Weights of a small GPT-style language model, trained from scratch on English Wikipedia: LayerNorm before each block, 478M tokens.
Each number is 128 + 24 x the weight over its row's rms, rounded and kept within 0 to 255. Layers, rows and columns count from 0. Numbers have three digits each. The size before them is the row's rms in percent of the matrix's.

# q: layer 2 attention query, 640x640, rms 0.123, rows 507-511, columns 480-639
# k: layer 2 attention key, 640x640, rms 0.124, rows 507-511, columns 480-639
# v: layer 2 attention value, 640x640, rms 0.144, rows 448-485, columns 480-639
# o: layer 2 attention output (transposed), 640x640, rms 0.509, rows 448-484, columns 480-639
q507 098:121121116111143179136123164177105159126156120109131110142161135137135127153126139117108141098114149169091145093191118124164123172118103133150117143131105112110136166135174116139150135106138111149130051138173186103110145140153127098115089126121164071148177071158109078083148133075126086113109109164125116146090095114103123138130086123116149146110135136135115131115142116124107143144108118118138141107107170156104156104131127127123125086150075127110129105133128140110132130131097125
k507 095:140119147140108129141137125103154122109155160109082157093137065106145134096074126138122131132151166116079103118123123142097099145120084120090124152120145101145134107150099138178147089122133178136140157121105145159125139168139155160167144136127111140131121115144107123173158151164148155102153156090095207133158144102128142121147083113099134115119134122111118133133154106098173114141157091118149130171151157125105142175114115105139120140098138153119125120115080099134171156139122125
q508 101:151112131109092143107116097130099096167145122136162149137142115148122108129152100133130119132103083090116126117096124101137127112119107103087143126159119114144120158151107096080097132174145158144140150151139109108152140155150100136143151100108134150131150165148146120150115103152154115137161171079114153089142131133091118114134087073147133108078154147108175108113092130111124151141122121151136158090119099152127098121180165095134130126137161124102140121139144097111095143116089146
k508 095:123098140158138133083115143131079099099078115138089112123130168085128149110117129124090088163193139105108134142145134130108113131165135142138100154100127102169143113066165104152116143143123118145142153137157121131159148112177141129135140146151097164126104108143142112114121140090138134138131112145091151128117104133107135171138142119103102138141081112131071113149168174187100121107098138090108155133158151144133153130139142096153108160113119148141129150120147127105148101097162170
q509 097:158139139111142128107090098096141137148096096111154115106132192118110076146082094124145106135103098149155132132142147118136151150126141152147105146130119128134122155125169145128115107100101129094135106128119134096118134120165115131177133055113103125126148111120138129084150163123169073173123136145122156120105079153073104110145131156132144153142160138132112195109116105167145139077114106139155149130168111127155099135111122143157104080102128174131141073147178112093096101128113100
k509 098:125154107173128120116115148121108100130146144108107127161113105117121147083126145147105137155146143089091169109139110075149080132100105167099136101163114109140167124144115120122118105127144123147096125141124095142137123134139128133098115140161129129107113133102131112129129093143167139106143085079116128134136076126150131172140113154101135141119116150084122109121129116102092137120095153086176141156099144151137139141131129160122112155172115140124116126098123151138115177170138119
q510 098:155096118130129105159072120138154132135134096099120146142137127157143132137145152141119096129107116090111131114080130073124103127135141105148127112104119144110137151142104102124149084101122090120132143137110131152129147105111138119113132124104159124146089094103155110077114135173124089131149135145108131136118117136171140162122150103129162136097125090109141110132139144159095137133161109107090114143110166125142146150123122110113090156117150086153145116105146128106138130135160138
k510 098:124157131133101144140144154138123103107154153181119105124133110168137131112066105128177147141120123124125109179164173132128141113133133157175142146143150141123149084178121110093097146150118121150133154137125121112122116069125150125134125123140107125071154096129110158147128136127124174162172128108100161092084148117113084093130131137111095115155141171160126137142103113139154163101122155113125134095161153151089149130102159142102121113142145135135112141092167127127125125095129094
q511 098:146107123107107178104150162103131149077163133119117135114137150111130142105126119187077139183129103109126107106127108122134172148104123131138112131146122137140128123131116135114138103104127111119115085133137124133070123105117129092136121158144112134154140171113142124158108157096178131102172172133130083124127134099094120099119140123103150117147154106129149115093131148093122181124123098151146166164128120146159139157137111132145145136145111166162107099140110127122125157101131100
k511 097:096157186127179125113145140162178112122106116162123150129130075150162101136141144204134111108114149153135127139131111143095119105118118152118128148123078110095158107107138164117122156113085128121126151103108134128129130115118134122143084121097147119148114163147118106095129128149123168098149110102136125137137087136166152160152126136128110112092151104116121116153124151131130113142162123107097121130151129117150108113121107116108117155067159141160104150140109140133075076149117155
v448 097:142118121100138127108140096176111123016144127135133148097099167136165137105139113134112117162174106179151153148177117155117101111117128080136138131130106132109111098130092090138059120142125136131116123157127102125113101091151156142113150144175117148129141127107115143125123132147141173138152133104102109146131106095106097125110114145133126139144123110116140148131134066114140095154126113105123166096110133143153125153090116119087093189150155096132108117103116170155141129148055097
o448 102:148159116133153127139121181133154102127129144131102119102071155131154119123142126085134138149069106163091128131091129128133146132156143121133140122133153137187121072128125092142094132180116092095110141122107131148152134108090115157114134074113081148139169151135132178107109148129099171116111149150075097113104145140138135134124120145144125128143121084098124091125159115143149093092164108153138148086147146163139147127141149148133122078136121154114140112091090130182091102152155112
v449 094:157109142156118131146199119125079159155112141114172150143121095144099133117119134093153145132139174121133131135078170111126126101116149169144146099099126140135150109097116096117104138113115117131140059151145155114106135121137151074160153128149127130085153120172112084122156128120079165117150094129135176114129128149170138141102134141142118127153152115130190134153123157143100118141141121123157121144132128081107159138115116154159161144096080115152133153134118140183098186156125104
o449 101:135162147126103112128151100133100142100108097144141102162142113111095119140112096135082143135164136149196127107078123150124171158090161141118155162114106147131108148125120139131134160134126108131123123152091128170147119135127155141146125092132109107136137143169107107128080105085160110134141120099158110137148180117141111101141155136120128143137141110139122135181088134113129142159102122157103167152102143140126152107149161122143067101179132112157161133165129146102114138116078173
v450 097:113163141149139110105083142117101136080133123101167083135181116139098142149148109125088086096143114149125144127084101111125084092127155115139140104097148192121128105148111087111104149074104163108069131169132108073166150122141140130134115131122092148150168118166163115176156140128098128129138165106155167150110132098130113105106111070137190181105147107098138168119166118108093116143111151147129145158125116136153120102137136113133120157111138135111132046130140167113150128140119109
o450 107:176141093127145126141104129107151126137156107115134141149142127145133111140136117142161146092130140180113091127095084146159106142150124138158103124172127105169173132133133147118144144138136150112162133119123062150116118150105105125124172110111118083106109110168124149108131107186143145075112177147105128144133104112168154181135142161117153111114089128087125137145114112116135136113121074134112150090172110148147134127146133148119142115129113109104145129173162118200076110114093123
v451 096:137117103110182085121118140086110157148111148122122125120140097093095146101134111102105124098158180138170125112161138142104133118135113106114142111134132113131099147143171137093120155107122105121168134143144124109104121140143150127096121162153134129127087111075146113148106124169145132154153097092125099127119144127136137123113145093167137108157141146075126092177147115120124125138134163132147125127149140185131150140152095166186145149130109127127104119135106136134138147148149141
o451 104:094131143158130168137087179130059146135112090118081096177076113167171094120138130110072099113155109143095185108109079148131108114148143134132123159144088121106112152146077111156132103084104176140144113120174107113173106125089120134125132131177136118137168141123163102111108136099183137132115121134134113163165185109129124090133155136081123159106126098120119110153122147134142145133133139131116122143132143157168129125143125125181106144101141128133138128158110130159142089106117144
v452 096:141120158111139131143109150194165137095122067114119147152149129086145127123138151126092173122093193104140119127139135081106141136115122130101164135126117121138165129174144142119129105125137135154122110095136118141114133108187166170097121093123157116075103107139115174138124101148133138163164128118152130131103112123100106122120112097110154112099173107093139124124163141118152071105095134078103123152124126131119098150093154123156134119125139165116120142101103119081131133119117110
o452 104:143099134138161131126142130128134121130109161129156110162110114165136097141138092115140150118112111105113137140119105107131114120153091129103102102174165148059101138101133147180142151121134148132136123163121123100116101162099168134130179109171115180082132130096164132122134143141101132144142118143138112168089157078148109105091159107130143128130118142110136083138110099120135138097179109147108132138139090129143160111132146134071107162105157065143126158116125149138102119142148155
v453 087:145107122183110165127149126121124124140134118153148139137118102118099102096142109169130145104155115102150190174172161170150122142140168113148124155105126098130141126153123145115113134129109119109134158106118092109151161084137156137138125129130165135127119063141144141079139133119112107121128103079133118116140121153108111131113119131136098126095095121120125101130139127139162075147162114123147153092096146153081106130136142114101106121144120126127085139115176112189109141130085116
o453 096:083079124083073121124127161151147159147089156108113116144139128145102139119141161120115133187139191132181132148131140113136138138157134159124112112140130123108099118128131177161150143108132105152105154114087156143122149141139115115115139145103115130191120171141157114128155114093089142134116088111158148081117141135156106149148133109087150125086194069106147176159166153150148100117078135147064148156144119151126152148100135115144147142092152153097163073143137168108149126120097158
v454 096:116139133142121125110121131164143158104127139094186104158131119115144131153127144127126126129103139135115122151132119129110078093121146124158126133115163103151152131122155143118118070111109120137135113152122123143114151131090128114148134101088100127099153153110099136117100103156103138090126160094163151146137080090139120134135107076151144120131131085154099113093085135130146131127170132120147140106099121121130162108133163132122104124116154141107118120101131155149122148141139150
o454 101:090125115150155161114177174175095102126172127138155094145111139174130155130140111112108120138133120130097104187109128122121094153100112118124170164137110095124128104116126136068147163176160127141120168132133104140138103147114151140150131128124115099097155094136153124148131120104132125131094150097138125106109113166139162156137112131119111139192130120136143116091113084118117143147112064136147137095143105140100133132148129117125121126089134126110090140134105156098116120093106131
v455 094:113116102149092124116143157115098106115082161107120148096130133156140147147123128124164111132140131091167121118134106131136120122177161099172114138115140139138102166116106111122142074151126148123144139130159123185127137127109140128107101120127111145147097126129150115114122135117167159114144122104137147097072126157175084153142123119113119102143110127117185109133156150138176155124160128126150104134109137081098149165089155117088118148146115147140080084130102144154121117157082170
o455 101:137149146129122158122144116140069094150141133093126123156136140075149095123133152095105126131120116162138125165058110139143120186151099115091077140106162116100160161141130097086141112120134106194155130178119152153137116150157155119106095130114108113123126137127118107136124154099118131137107129171129109138136120117092093106110149161138135114145141142141125171128109123137136175140119149134101099102138149144118118135125181150060126125110125115088142124138113168118126130149159111
v456 092:132131102125137101108109107144133120103132148142097184116111116109130148154137118147154131161117115112106153121146164113110139155121105162138093137096110126076118152114087130116131124148149117152136115138136133143112134127131120094102127133133150116106122128180116116146131124126125128102117132154103154151179165123122108131096124160111142128143126085153149177122165109140146131131167113092121135145129168100117122128123189111099119151147129105126115122130189141140145108147076104
o456 104:123146126101124162141136088127129106111114145168103103158091093137154110141137079165124149168142094118145106117152136129148108120121132124125135111106133160106153117170088133150136110121129131127108135142111125154109183142165121141127114138119130141096110113117129120143089131120094092138087093117110140105121058139140129142147157144140139123117099084139124125107155137085140161173155125113120149085118164095124142113104107134135153100124132108142145156119110144162115115109149111
v457 098:165112117134109087162150116101118113121091124153071100134174120140102148154133116142147134152125110144116141057154110173109131119107102142087143117120115169119168140118139095130107160129151124129150109118083100183124125150145139119136056124099139107147085136090149115164148140131130127135111153147104132120110153132151109102178109129081110072133152151152152113113131131098094118095087126137146078197158133130152088124113125108164172089135127155091147133154109116152091167164109162
o457 103:154164135130129097098140069116123142094137099119132117105109118143146158111070107145105158105157129101140128107139131141135173141130112154201143130127107095112156134152098110139115139124143156108167174121100154084136177114071144121136169126079145138130116126135162132134120078120080114159138133132142140100126143131123147069146152138097141167155139100110134078146130146131167088113126124075117147098096125137131101127110119086084095126137149150159131105124126136122156085107125133
v458 092:148110094188135113134126163130143133137123135153145096089117144111110113072084153111160127111150147136156144130129121121140115139151134106147135097101095129183143149147128127131152114150122148074099130096132078142138156126118101148101165155136122092051111154134112135145148154132134158172171124129155130121147137106101142108124079107156133122125119155083120138109169136133137168157105139139148132132116096141144120130111194146151126126112100153122156149173106144157143131099119128
o458 098:120136170151113142119112092154110114155130135142105112116122055147143109132075129132093187107138138079098118105125138108125143131145104154135153082150134120137104157118151103116139105070115112098095107119148135107150097097156110107113120127140102145137122138136155116122135155117157125140148130109147066092115096135146145118122107096119071141148142139109127095123104151147165142142183133122112130137134098112123088060118144134112130117151114081079109132120134139142141074125157159
v459 099:123144112113161153174123099119143135106136152140156113126136114117136139135106114115129106118168093128129137130156133170127156138115100130171138157136152166147095143148098136114124114131094130130106135087146114090150134120070126091107097123149153093127139109129128177145137158118146118112223075179138104139105135145153169111129097121141133107128117115121139160140139135141175150121178108142124147090142104117123126124104118086092138114128116117118180130133100099103126152130147143
o459 102:157118146130123163130172144162118154114132109104098113148155131112117136155171140118109134147121126186125088100112170116106139129110134114111138129139147158132140139084147100091131132138125149134115123107132174124142142149121193130085113145104150157087106121124088138120113149136138132159131152141112128128133163151125184152117121111160112086139172142099146166138146130092174130137088091150113186141134139124146116123163124140146108112164170113154155114130143163099115159132143115
v460 093:110129106117143152088094119107152134087095133113098138128137095110101132080126158158107133120096095138096132145111120150166144109143171118146144110142107136113098140152137114162103122114125136111155149149133126152127106135126160084111133143144122138104135087117136171104164110104108166117100110137126140122092084077097082149170081154130150119112141097148140157117139133156112144086133154108111152139146109110099143105102133092136124116126131138144122169116139107159116123127131169
o460 101:085103078162128134175115139137138115143146124134085118137111114120156105156118075098126102129130127098151091121067143150120120108133126116129181063107157134098141121124110163099148130100132124123102117170153099142138149174106108149137155186106162172147129120118165161082115144101139118171104176150125144108115117142119133127117188167173073100097145123144124122130124121118153151107139103138120103161120122125144132140141107103121139152145136141110114152140142130129110141166107105
v461 091:172137142145140133096130123125144175143134142118087085095131132131146165127113126174108136131152146122106151135134119132158170166070114119155092133142132122112117100099154121112167082124188149121112104131122143136157104097080141109135123133134114089142129134101149137110138188135158112093153132083152106111108144141097135091136110105115135119119148174127106183129126107149135127141134091116112106136139119139145131094143111163125152124170126090125108100139102154149152118167115155
o461 101:139125143145113166098149136130121140094123113148129104094091095106105134091128118159093138154087128097143154166105170126104123095190106126126148147167136105152149138127135123113141132130123074102108133157133104165109093132148149107149098120101111129148137134134116139132099168124169142141141113134103153135125120155090127107167107103100126130118134106139143112124153180111088122151083141157168156078051109138091138143167140143155147112122142096106106129131128110136105138169120140
v462 098:141138137087131123137115101108189113138110115136148126091089147145171089126141158185088112180147112119103100108143126098151164108074112150151142136136130105142151159104136136126126105094115113086131129157158133134136098119108138138117151095143111137122094128131100039104099124126115166114133138141095125127116115096117101116173106130083117148114118124132145117151156138165141134129141154086107151122107119099131142173163113147157078120147178134082079116139143154127106083098131160
o462 104:116134115155117132123185124156151115177120126164140150105143110153091154136144105114127145104113153099123130160115143085121119122097119150120115165131142128141150115163197119206169124106134137111132142121091121081124159089082140126163173108130133097141170112102109117136114152133129130112086105140137149127167097142158112141182154153157144138113117142151112110169090152166127138089105129076133120168129143141117101157145142104142084147131149127090129189091146147152097136180157134
v463 094:124143062138152150100143126166117128117133120184093152162116097142153155113097133151151139095128124121107139197130131124135144117145106154156112119088112189128135125135091127098125099194106135160143133173132106142199161126139094163125146157114108113119112160171127098103131124154115154122117151139127109125121103137155122098162205153108107114170158127084108133138141137114095114141090105103111130125129143136099143058110136168100146141154131091123082148112128102108138104142130089
o463 101:098106112159112120146176120095133136149063139136150127137113121116104126113137075153158155111119109112129144138144104095128110163150092113134161115093121139127120144139148123039079123159118129141115112158106121140111148151155119132168126096138124176092132133170137093130127174128129140156074157158119097114122113136096159131105095126119140116104106152162132127151150141125126102106162091169135099101169153107106139136130089121124132130123128106131145097103155160115131096154124138
v464 097:137100108117129090119100143111167152138151146120156114184153147126180146161112139110154149189142109149138108079157135140142165135094103129095090143162122113152088126135150154144134127110128116109182191133118115124093129175157135121139125140123119118137162176151117124130128096129120143102115144125121136098110107137098159118132127153146147092125131156128132095116139092126118095133126105165109095135149142059092131130171143145101092116145135161075093120096107131118122153151102125
o464 104:134114115113107124172172147138138120126120131077108136127128119121169152133107106159139156156103088194116111093130146131133147099125097158055137099153064082124104146083136174112151092150124111151125125123126140088117114125182121144136138122149144135112129142135135132142139100153142081125104095159160142135136144119069164106118139155103134184191169110114141139130085137129131156140166120098097141108141133138115078119125107111139110130166132127151149119108131118122116134121127140
v465 095:124120154159169141158154119160109106101115147163113137124146132144156131119136114187164081113123115175122150134116152159125114122109137136127096135173137121106162186123134171101081104138115102136115160139150132123129116129127117106084108184093128123161126099171100113131108137143114176119142144156138140106134128136143131170118125108090120149099139133099124085121149141125122141157119097126096127123122143148159150151095168118084141123084134144119097124156160114120138140153093124
o465 105:135152142132151156104181103109150121134154118173152162120131117116087149152108135136099184135124143129130123115132076165119125134124147102118110113101149084127163135135097151141166109093141102115079131075090144148125131106144146117109113117108152121116143139135119149086155163139162130155169106126087131181139142182100161123129136151120165154136160119128155154145154088164152132116152095098128165152097123111107131107086100096087154134099109112131135120111104147131146151103145148
v466 096:125154106130116129109149137111096092112156154105108073088165094135080129112100196142114105102100138107111096156148108123127141102141110158150135127116110130107128104118116127119115098139124143119173135127147102133131103138117093118136115092122141132119132169183114107110111155138143137192134127057144140109111106117166112137118114117141122126149118078120131168121154160142149156151119100098112121174119114093172128147139152169133125088155184135116123156131147093122090182106131149
o466 104:120139110141141095126141143104154167121111093120108137092111126062154104128167095105109131141108105108123131132102152139117175141147148124117149152151114103126149101131093139100134088112097150146130135133095094135134113109168107154199139116135098085153167138078123091165066155141092125084126150144138117135118121167134143115160118104160173126121109143137114070160139117114152138119157132129138131120123110094114143170115123113102126121136108129085114131140097127138164069127124143
v467 093:101123162131093131122118118105148088117141125129133157145101116143132121136118141110154087151134117096149137166111183160119137131142133157090131126140108090137119131124141180065100148149115096167120086160136096110137115122111101147114124175114102132121119173167084140131129112097118171113121148106118129158106132111137131111143157143111098135125153094131135154088120085108131121130151091139143109180177146138127142117156127143098141111123078144164141121132131163124117160119103117
o467 101:137121125099081132116145107117142100125083159082077131115110135119124166142156142140126154109113130105098145138097118174138096143107105128103154155145148143102176112089132110122160130133098117145099127106154156150123129158118154154142134127137142137138154140142150130157143167108092145079154167126118142107135151137159132161109097138174109132132098125137168128128131095086154113129124134113144139099117142103157116114125157133147152137147132115065164085129120113138156146121102071
v468 091:129135121079083124136096143134115123101086104152126107144097116132147148136135149137110103128080140153148123163131152104113135092123092143113133103142082183081094135116132124104117120126122144143090127128124127130100108120152093165136157105081111161151141122133053114118133141120143143157158164082146137136102120137089136108117109135136126097116132112135132121155112089130135130084170126126126156106136135130122124159106095092150143135148155110127094136108136120142171181122169157
o468 099:134134114180137114164136163099154127105175150147158087141180086113163129100108107120133157100158091105121099145122149166129121112072136128115110088122157121110153105147129135123132153113101131101161169092133129164141115088123133160141163141118133088188132090141164089158115146127133119111151111162133152123141143133085140116148138150115107095128106163135151136130175107107061102130181112118149079136095152122194139118160152102129127131165133154103177155087083106149092088128130122
v469 089:142153113118130103116104077087116135169139135151107112083160135147116160092143159108112166130135111145084084105091135143148102102098104117180179136096154120134149178095099098107154134162173108120110131109152143150117098136140141174127122093139101099097131090118185159095105126140133130123113121111149119134138138142105101173115166095140124121162113091138134190111118127129164112163122136106111172134162120108130090088119124113099139097151115123133101123122160102149142085132152124
o469 097:135099157120091104105146171137155132128138121134162113118112158145131149122114109111126145164106154147140097125112124134171140130120123104130150134099125080146146140113106148089107095119131117201162129082153069122119144169088108121099173099111151142161123136095110180143098177105148103143171089121156137164130155106160130172133158124119141126131062100123136144131145145140121147149149147134160174133161075126099115082149128089160075107144145129143109114079125123145075130131147118
v470 095:117131105087151141115165111132142134133153089134121122175098173091130123115148130137153126073124148122165159154130125072126130129132108131098094124140077137105170125142128139114182131129146143121120139090126102131141154145141099148114106151159064126146134124138137135133135140137125101161140105145140103127128094126089140143119168108155145136131153146101123107150124122106166179149150137115105103162124124153122117103110186151117183134138163128127123074120091114151114126124111154
o470 104:128129110141149144080144132112132142124147137123126124137148181117138096102120131127090124143145099115155155130127081091106133132148102141063132138084126136143165134145090101163100124125130151124105122134133109113181146096169110113115142103097128150133127153142157139120170159166122144128093118167081100135159122153133104169111129149118165127170133093129162110129090106143102110137148122179145110144075088132146143131114187092132155112139152161141172093117135109105152136112133112
v471 092:074160125145167083131169080104138093108137145123140130151100132070113169101102167142171095124133117152115135137116122093110129139115120135170141168124117153155125125147103115112123161099137080107169142132078139134129102129144114128128157113092160122151158165110129129129118145128104104117147119134114137129140115120116082199136103121106129160097176127142154142181151117114125122101147119128107094135152140131145129130136138136159150144089162130107108119122155148110056098116166129
o471 099:098111117087121094111143068155140143125108165122119108124141104149111109142131092113134135108144140120162099153157061099112140150130159095113138146090141139150124142094179122121130081106146117143061090172132103132178134105150117129149114091157154144132155155136130109151141090121105137086098181135143139109142143097138117115116118126124138107141111138066124126107173121124134127116100144111165142105144149133089082139130133145165108116148142143133098117142114092135169160116142110
v472 096:168124127143126154140110119137132091104109103109137107103092097120141108080138118139112139153114123094138184110124130129149088103141154165119117097070142106154123204132185152078105127136106149132131153130109167114130137130128068148138160095140144124092099095143125159090136130125140153075111155108163125149167140126171127123158130122124118132153156094178097114123111105133126141167172157104088147194111117123129119136095150155130139130155124113130140122153115113114066122127111156
o472 102:106152089164141185105089127115160101143111072119095142127117148119173118091124109105142159125132125118095113103083149138150148105126170101117105124102147094162135120116144107109136111121125114126159127108125128152126116132164129107108122124103123135155140143119138151133131127152125104117127135125159139150138155138061116110128149113140174116110115115121110153132135101052132165125131112131151158120147089138082147157139149135132093102118147129132163115089116116088131134078134152
v473 094:190137150114126128130119081107131109182101126166163143132109151130106121113124094133101162145126100172129157162176106113183107087141100081136162123095158138166137145149130135139149130119089170131110159124154130106116090121117116111112128170065157146141108143114091127126190099146096134165125148135141076109127105080165152111114091124127147098113139142148135173147150121118112160106158109155141108109104129160146112180141138111131111166126111123090106145134125112190137104146131150
o473 099:125143150093137124122144151117110145141178145135132157123156132116110110152148187113103108145138116113116158123133161118116066156155111127135125163080134147163075128139127144137106120132076147138107104143134158149146114129164162086173123123140167151117136154166113156141120105101120154125125102158131168138118113148133145140144140140131141093127135111124127141099154133097126121150074151155140124098148102153093102106136128133120113146148094131097149094143115110128128132111093108
v474 097:118128126106130143142120140124097105110152109159147076128112139061100137141133109097076110145154140128148099131083132090131159171120122072123097143154159123116136141102130119098140083136106118103148164143119135147130125136112130108128149151080113162181069113154149150138130126127159141154150125130132106126150109134120132094134105136110121126134122151137068155126112148151159144116139134119161114112131101133093157129101106118118105128073122122092088124095139153161115132146148140
o474 106:111160147078119069175156104173116109137132129123103106156123092140123124127134143128091164103111104123158103144114128079100106145157152134114127134154125151092102123132130076089160124142121134135120124138127107150139108114153156137099159113076137123111127104126106159111152158122146125110092126107112117122125110112109143124124158118128128116142138104104145144134149125130112100154137103128117089180119115132125143112124108111129169107116153111121132111128109138124133153104125137
v475 090:142105105112158145118127165159143117126151100091176122141080133142123127095113141108159114104117125088075146143142125185128125132120143152123125149166117162151110111140112101123107083088100109119106159128171143133123110162139185139123128098129096121149126107102145169140118109094170099158140124163138106071194153134086125179141130111107150094096154162134105109101102102144129136151145176088160132114181081173115120139145150105132100152121122103146080162098110134157106116128113147
o475 099:133149101150107094111162101150134101155121127112148129117155153166094146095132109128151107104137124147134131149111105102103132121098135129119124141137146092153147136153162184141146133129095142158143157110140134058085126132112091095126114126129108177096081155129135099090153145098096134110108061144115128123136119130151127119111169117101151101115131101131145085156149122123133186102123145125125088110155081124086131097088145091143149147155081150126116135117068118153122121120162125
v476 091:111091070160165147154119092117092147120121110138142134108099145137118102143157139126131087134154170145122127153163135131134154138132127119109155103128120142126162097120129184162164138134135125149131172081093118132120144138111149115145157146085105149103091108133103157078133149138147113178151132103118129120130121143132125102167132125162136128117142157177096100109135124163132111089108108121102100116183129149129162092158035162142137087153052142144078193170156139137125110164110118
o476 098:108087151130125149079154103137111107149156097118093088111085109110145123129133151158104120124112152153133093121133155115120094136138172099151138110134142106156085161127122139129128169116115136134117139153144184118141140140112133172147165100138157119154125136148117120077098124155137144118148120078133111139113170158109164121113186135121131153174131145143122117108113127163113100142106141105170115172134153153139144143155115174151156159133148160082108145126062101081147129143109096
v477 095:155126145090094109111102156108081111155093140161120135147077151099090141148173152110080123154128103139160166110150124138120124118160074126190122135135122148140099119111133153151133121179126155169143163125092084088124119107125142160131102151157171155112130147163145128105140129108152094155151140093150158092140143125091122127123127153152158153078137133148094123103159130134131165166140127173135110140100126084143130138128077099142156149129122116122123114111107139147126109158150154
o477 101:138091146096142120101116139119136114128142082118165164133112107137155152154147131154148130168106124167166096103150110137150142103115124130114167129102170136179084124115084138160139132125152152149084158105140142122159112146176136095123159097107146097142147095108096195113081144109136087114131124131134145086137161114095156063120128095123112162116151148116160148135163133129068146092148159117143131121161129124112091114119132148118117147121102132120128106125115096118128152112124085
v478 097:150131135122148133129119088094078088156163132131105163114168116188156108119118120102104085112116094157108094117145095141145143119142127120145112153126136169147129201131108109132134136128117137127118160174130109113105126130080139181099112121112145114158138153113152080169132120172132147110119144154165100138120142161133085151163139116163133132108157151151124129139128127153133138107166135174163159107143088134114165131165077087138106143098120160105102185152148126120077116118145139
o478 103:117140117198157115108120170098152117097105127117170153117128171119104099130093134120106087130140124096127103117094140142127103161104196108106154081074125103145107107091112092123146097127125139103127130152114116110081126145080130133128123094134150105115104125142094128109128133102144100155165141186106111151124087166113155149132121146133130098122137112090102143145124088121183150098114136108140094130117151127165110168089110099138109104127147168119101139077078150139103147132130150
v479 097:105128124108135083172170146111165171126138101158114122121150149123150175152149127130140121128119141107150158139129131099134126099092129085099119111118151126140087133132101164090127146125149109148111166086161052139137114116157144149174139159112120089132092127148143068127127145116139076076106200120140157097141124080144172142120104130128129159120133171180099109131094172110148110030086098155139130117122097160104155174120160146120123086115093071123052182103134155093149139142160194
o479 104:126072109127123155133108162109103129140102144115132115101094134111137119164133205131150111114097111133135120122153091151094113131115136134110125185128110095128074093145093096141175114121130143129128146132163103135126153142166162113120151106129091119134096092113136130108124116098069129145178135070130122122136127114110154158151111151150122154110131138200091142115126135157079132112160139122139103108091119108151109112179118143131129168121135107145140128097107152099109118069100135
v480 093:142118158140109120109149133071154084131097156132104145075119137138152112112152130168142144135089145170133124160143158123130085114119180127126136120144125114106105128116165136124102118148128140122131086092140146151118105120144155138135174086172101135135145154125178152145116098093114114145106078113101167119115113133148114113137128126132138117139085102140124087123176151150162104078087161120156139137097088146122125153147119111119064134126112067161123140121127101097123098121134132
o480 100:071097136126152135135150171106157096089194167085130091141102172110145171134126138155137145160104131093119131150176160128101123123131149106131117185090127124127129121117162122127193201116113138120169098152151139157098130131160099157159090140167119140115112114132106162142086088145123125158133128141151125133130109133107127118112111107126136115126132122136118114164121119152121112110125108094145133141120140088133113134114132128140190161141106120153139142123113174120140118156104172
v481 094:189100132129140153144141111128148135127142131150142085105113085138129094139158151140160129115117122176142178108121096136133168118099162149127153156132155122094135089163139108158101144159103117132103150114111160111175111156132092127138124141140143109139092109115134149112144121118096094128150141138127138112150124100168115121155073179144139146162092177150097174143157132120118115099124114145137169091124114109146142118120119124129125148145180125143115106127132102160104099127136119
o481 102:136112105126160106150139132132120097105124100173102186126131138076169144104160150158112163150099137131136186113104155145109109127159137093116136119176127133107116157123160094126124084181107134107157135101144116089122141103142145162137157092104097115134156100141124165127115110150134139131130138132129140122135150141119132152154119100122098122114123128144123143150112161076143131165155139115142167104101143130149158116068120136085112104124135118098113148145094128134158076183150130
v482 090:087148163089098126118109109143088122111090133119135133113144119130129130126124087120070145128139126161139148152177096113145137106143107132125109150123122128115141120128114144128148161125119091132126122122142102151118152088107131118115153132117134080137161092118059135140131118092140159179136127175135128088124153161138138157143142137102122118147141161090152096161131154097148131112123135136102088178143132169129126117136153112156132150124160112110152120130154149109090147137136138
o482 101:145135139116144124066092094147122108130105172116061145110147137143093161159124108153089115079097123091127131141145079080107123165149138144136138091126121163089163102073134118123118127184124143126132138129105103146137145120124144139129121141118112109123136145135088149161114108122127121108100122127106159131076091167103120167113130123153095107096142143119133138152162168188135090098101143134121128136150125165126107066164140134128107111129122116158135116161104132148143148131148156
v483 097:093132126160109130154105118135132096168113086111124129113135114109099131133149134092130125098115092154107180100168140114111151132096111096101136145114148150154148126122111165126116160128103156115119179106125156123127151144125114124112139130106146150130082148160114097110127157106114146106105119120150147111124138146147118095123108150173136106135159119161130169139109123123128118134099171117122110117142170129141117077146129147123149161093111149139140154121153100178125130118127126
o483 102:129107109127140106130170126096179132158177115097153111136140141104092121096104126141158105151132120138146173113113183133121158110140141082182146162182110156123103143126122107157118120118149172115129138144087158127136129140118102101144157107149153114103115160152154139107127138124141152124160129110083128169137087158102145148129130181183197099134155136093145082119157111082121152088128141115094134098178115132121107172093137138123168101152126145070126132104159139115136147147070179
v484 094:143115144141081109135182113091113102183143103162114098103119166091137156128158131122131120147108135111139144115168120150123136140133147129174140121089144149126108140094148113162167126114140175114141155114099115142125171066119073097110151159136101118133121102122120082127128081094144110124122170138180133126153168115156168136162151115111145111121094091144144123135127075140117145115136150152120160117102120144132140107126137138165136164125119134135134139146122102154200148159156171
o484 100:149171113125141143161092115082094125125131099131121105121154110134165132124122150173092122109162111168174128098140158126116129140138139197182153168103138090122081142137110149151137089144158129129118094123137117085114169113125105095144125133087100137093143093086119103106187133138159145116159104137151129113129110151100132092143146115122131120110115159129121124116117113118109164120127112113143112109113130158123110098141142142108104141112125123129088159120157136130128099126114145
v485 091:120164150123131062149130127152136159126060188146118087179127142138085121120120141064150136079146168117098096109126142161138138159141140122107106119108122078142118166130139176158123098127129146136170103144127151107109135125162078121166157117127180135104117090109156112140104133137125137150083144111118101125130148133123146159150142125085114119127118155119098129163088143093104106127131147123164106148137123138177069143149121136187110081127154137139130169144143125127132137138103140